config = dict(
    n_layer=17,
    d_model=128,
    head_dim=32,
    extras=['some layers without attention', 'local attention windows', 'shifted keys', 'gated attention', 'value embeddings', 'hashed n-gram embeddings', 'a smear gate', 'short convolutions', 'an embedding shortcut', 'learned residual scales', 'skips across layers', 'norms scaled by depth', 'capped logits'],
    init='trunc',
    init_std_o=0.0514,
    warmup_steps=156,
    decay_fraction=1.0,
    batch_tokens=[16384, 32768, 65536, 131072],
    doc_mask=True,
)
Each number is 500 + 40 x the weight over its row's rms, rounded and kept within 0 to 999. Layers, rows and columns count from 0. Numbers have three digits each. The size before them is the row's rms in percent of the matrix's.

# up: layer 7 MLP up, 512x128, rms 0.0592, rows 497-511, columns 0-127
# down: layer 7 MLP down (transposed), 512x128, rms 0.0591, rows 497-511, columns 0-127
up497 101:418486464506505428503502531485493444478526524479494453500532466481569477530530492454513488471464502497454504500539456523479496550546502537495477514516443578562568419554509443493522441556434502512548464495431557479459498443532600553494519453508484504542478521463473538512525506479463605438463462459537555500450508498514531573499493474483551408433529502493531584506447546562484471538494
down497 102:481503518493484534471485545534476456480496509414459559493499477573477481515479486472507472549509557448569495512489473474437539507525435487418506555485600479457510525474472450553543515477460509476495478561438447535447480464538507454485505541462488576533496494595522563461470507555493509467530515480520534542438421470470476470525542425507503421498528492523521633526476449428497532513503
up498 104:440480450442474492520507481531468476508520536490446572461460448533489497472484454481539515421558504430525508492546492494521434554484537559541472466499504549478489494464454548521564492501452483465539474509490463526532525548522491537458549460538498519526562535490541434464565485514469541575505504454594540531416522504445567504539505460452541513475449571540470520383450544495507544459565
down498 103:455462518440534504443444448496504525452471613537437454446491523518520474502522522471514448502479500480506492473428465580445432541485530518491484552498454520434470578487459513544475448547536465456481537475518546596469479582447495554534561543475506505465542451479557535462522421426527507520462466531479557553499480460428497447493542520507545453514459493500457538526478509502515472473548
up499 106:506525449452525475454467465536513540513493488536489478484468483564449503495505524519520485513500509556479526577507474457544457540526454511514564542448472526445475505557450476538545511526539430484489537519516498466548565422555501469540437517526458539519524522455507536461449543507462588508563548575438427517548529557476532530529500459547450495549434503514494418445478407469460478440424
down499 101:508494517467443487452519491562526498564492541500534489500621567552441509521537514492512461535489481540478479420475541530532470545489482432450518534532517482542481558442457465503611532480520541544433453442482472487512484528525512509473431444510565545551519518526499393524478575545510510488514526568568512448547482594527512453523439476505497518484445446481472476461529526513512484515530
up500 101:459511538463513525647434473556492467474453562505507508528494494514491481553473505513433447561461479504580466554509534505449536534554436508460490443465445489511538496463551483578509500532531490469545498537504455483464491509542463505512532494459577444500523574481568528552471500499549483488519542514469528448456551409564552512507539543483504430475520522558486549526479459482575505449516
down500 099:485525565449537472599504510514552556463439513531563454479541534497580565542501523501512533522426394453559486454471490488522484476555530452564545461468518498460433487514538538500450527479525473523504557479524497442543496456473484578494526546555547461477512508416553512457464460473512478518567543582607476532482477493491531456461478469526485526483507527476509501538557475528531449498490
up501 093:430428513515484488506536521586451495525582487520528495475494478500518503476506513525443395491541515488496499478509484538476417496445484515499459509499488531546383546450454504458515550492493395459506499477470527471514570510482538516532466559569523491502502441502505438477487506495496517516516445517539483499523545508433503510417506461464500406464550452589440502551549568403495474512497
down501 095:477501519499486502496448557506574525571477447535510487492416449551477486497462516492535441546500444499506514488489425502526470470495485523450506462584558462518519479503503544511526531488393482466489451497554487442418520522519498462552491529466428567547515512566567518465454600481528499545524522558452508449449560433581502458495464490504547493531561527461534487503515470567488517438549
up502 098:525505532546477511497490540547516457491551500615451525500456513395503407529495530503552444558522512549478526454484526472452493467518556504469530500523481458521416538565519510414495490516507495487533564507484441513476535417538553491455461505489534459489501489539504521478431492468505529502571496498520421488525481535581492493487461436571418506533562456457575514496434503475481477440467
down502 101:476525516489461530496468443544465465420476533466464534462501501482512514529467507478528522490572515569537503529532505463552455458514504604485537569442539502512508502543532525559466476467548584556493507601537477481460444514428538538573452452459521472508522556459438511442502456490525538427522589466499506563538547514488504529500458535456535487443508512589544466463453494478507544457475
up503 113:506491501478539436521489466476536436517511489477474546453467412516485520544510557536532549495448472488499568497441539471448489556439462468431561445498479483473487549515507445455519519562515488543487502551499485531509490383513466543468524550504481584428535542512527466427556474533475528520609479503526490459533471434513555440513496557484434484419493522522545459547532500511480549533458
down503 113:500493528416446496511475492484545460411532439484468541507486462517533486497531540533463524528543461535477527495553537531492515461459567455565550443482469497490486524505475527491471520534531469568548399631520469557507567410403518456471465432550531527476525441465477514469437535505514491508459461592536477466445488501481457503476479502502511564497511537553501484465504441479518530461494
up504 107:473508501534461469618412446457522457518561521464560467499420446496479510511525549525500471575523480457568500513517504484517515470454463527546481458562537532506473458560465449460526546515554462550531538433520502462538539475522559547469524574446511533475476480487446507561524487541450513450482515444458487437525526496512582596496517478490456484546498490519546464483494458533536414515462
down504 103:557523548513500473450533522500479542505525461537482474456506481422498432493495503489470473533440521470499531501456470509551442543545548535511479466519509531489453563556473528548535512537550595461540528583526542487560510513543524586535496495472477410516515483466509589460425490509563500469501455505504466448512512572502521476486517455486483552495471476522641436518515458463540532442567
up505 098:492490505500452512516548445513446464455551554498569477566519529403488548541457500514496513499503527522475478429494529500539471517391519553537509460492504489468546533487521605483552501531522501511484453520456459429533553493534514539547517465535453478435602575486518569462556536498463578479556457429526466495440419526486534561441517463511508499481495496532530500460480469498513509466440
down505 100:531483534470424499542553477598534552526478460479464443557527478467526530434508463530559540482556502568517482480516490555578464445497533517508471513518563476465439497488550479430424507515516587529531494568536508452534497492478531460551463477561466480432429490575499515441498443491542556485499539458573553466466477547553538486492478507491540465500538512531500524521577440537486497507448
up506 105:473534448500516509554536434537487475559466473574465510460500514419578398506521507556408460518516507446478545459500461495463470506478490479469544400505445444510569475454452500473541540496507490494458519483482511483509465515459620507556434579540543463504471455481437517496488470475488560516551473503511481510538534570518540559564482497529444515443446513532481478465485445471478493491525
down506 107:469516496524469461522489473498543395520482540526473518486541477512552467535528486493475521484515546551429552521533462495497493534495470533506487494485464540578536449527522548538528468498517583487480510530541500492517556616462516402446525479544418432491429458504543420522520496477523425517536498553470521555421500394496504539438494534410507441526503506531522540495500458496511470455540
up507 110:501499445496505528569479462470483480533442463498483487517449546546487515494503449578516458479399537493447436510453495536466461521559485529481568567518510430584556472509556499490541463410532479513570438485500503514492481393498478486530508558520525501517507476558580479503468542535508468428461548437556462486525457514554510562425499487516490485483494464506518431410515501502441499502515
down507 107:404457505519473501499488567471492480520453535469584524492480512516482525558533539500632549472461536462465529519525550531486474543539494490489509533510471454514484533514539529509448418504521511486548539521445511519377549493441473505521569531512495462518528474468580521548511456513502480526569503522494479534459555487437446585449479520460457493493480465502414483573522534507431496568529
up508 104:484489437459507498518530433573455509492542516549490464514536491467484538516463499533485505481445486453516595415509514494464470464495477521569477450487459521497500539404501482551513572448396484485496547459442555499530603507528510521482379507468600481551530543533569450486496450488515501504452485495479471514532514471481488531487448462520553500491489471555565559514516544571477480478493
down508 106:434536520527446554411526507483559442570510465532498544475489530451485496521475502479581497528575463498483557515539520597463448444519528510542468560478452572486516489463426553464522433471475505523522476412464491496537458513516422463467481550500406529485422548482444507491494525449508484550559511531539439504555453443480495512501564476474489520537480554493554491537535536505512479466500
up509 097:491522504434566484501516486446455587500553509543524477459463502518536500470524459432498425523498506510549476467491509493491534531456520551541468535463494519520526469497497482540531562460442465479485436502550509506421526517546477440504459484477483483516524487415542438463530449554526558524535568477461469541489462470453598535456415403410416487482527515510508483556498439479472571508474
down509 103:511557574516511507509513483492498541522554450464523492534436447462564517459524499507530613510501481525495486575520517568525558597479498502442443529522495527530472499484496430551423455515520570501532545452570528473511479476451534493471529497426536505474456516495515478543531440549543538490509560519509527498515500533520488473495560630541448414530511422506514513473485505479535509449566
up510 091:570551490476464440432513517559512569600514520557509569524525535554523463539496537488467467446485567471524437500523517466485473545464510562446546481470485445524485511465554547474533462514465503488435468511481409496505505504564469519552519527524531467448592563495502505480552520583527505511583509524532447548442499463462435529511484516513461420480442472512495496453536551457553477484519
down510 092:460507512512545458446473462439596505447486441448529480466468551520541422483461541449470586486452404513541500506500421464531530523457493484463471419528479537532456513516520482478466522468460468463536547432552491562403498590478487440442506487522465539502503498489473517479495484495469525483537520477506545468523481492524440455535446461461517510521454414507470445449515575493536500466553
up511 107:533524534461481444483451540525494483487464507595463471565502504447485476412514482449525485505489579458509589470542484511463465514487539546552576506462475580527444485490460500505473514520562470440484554495502442475567495493496534496506441491483518584488542475561526496437505458503368414524524536420500456560520495507518502509469473502523480512490512439528529578491513567494519453455482
down511 101:480501497485429484478498500569414545442493531435531520498570463501523516535441541466524460442497577507473499536476522531475496390553556511453496484468550488535487565505492522396462451558529493472487504486516530485563567509461405559558557516549469507480528490495512503451536505460501504537476516497472534507531520549521435524554457483552534505506516479486495483558390446447458446472463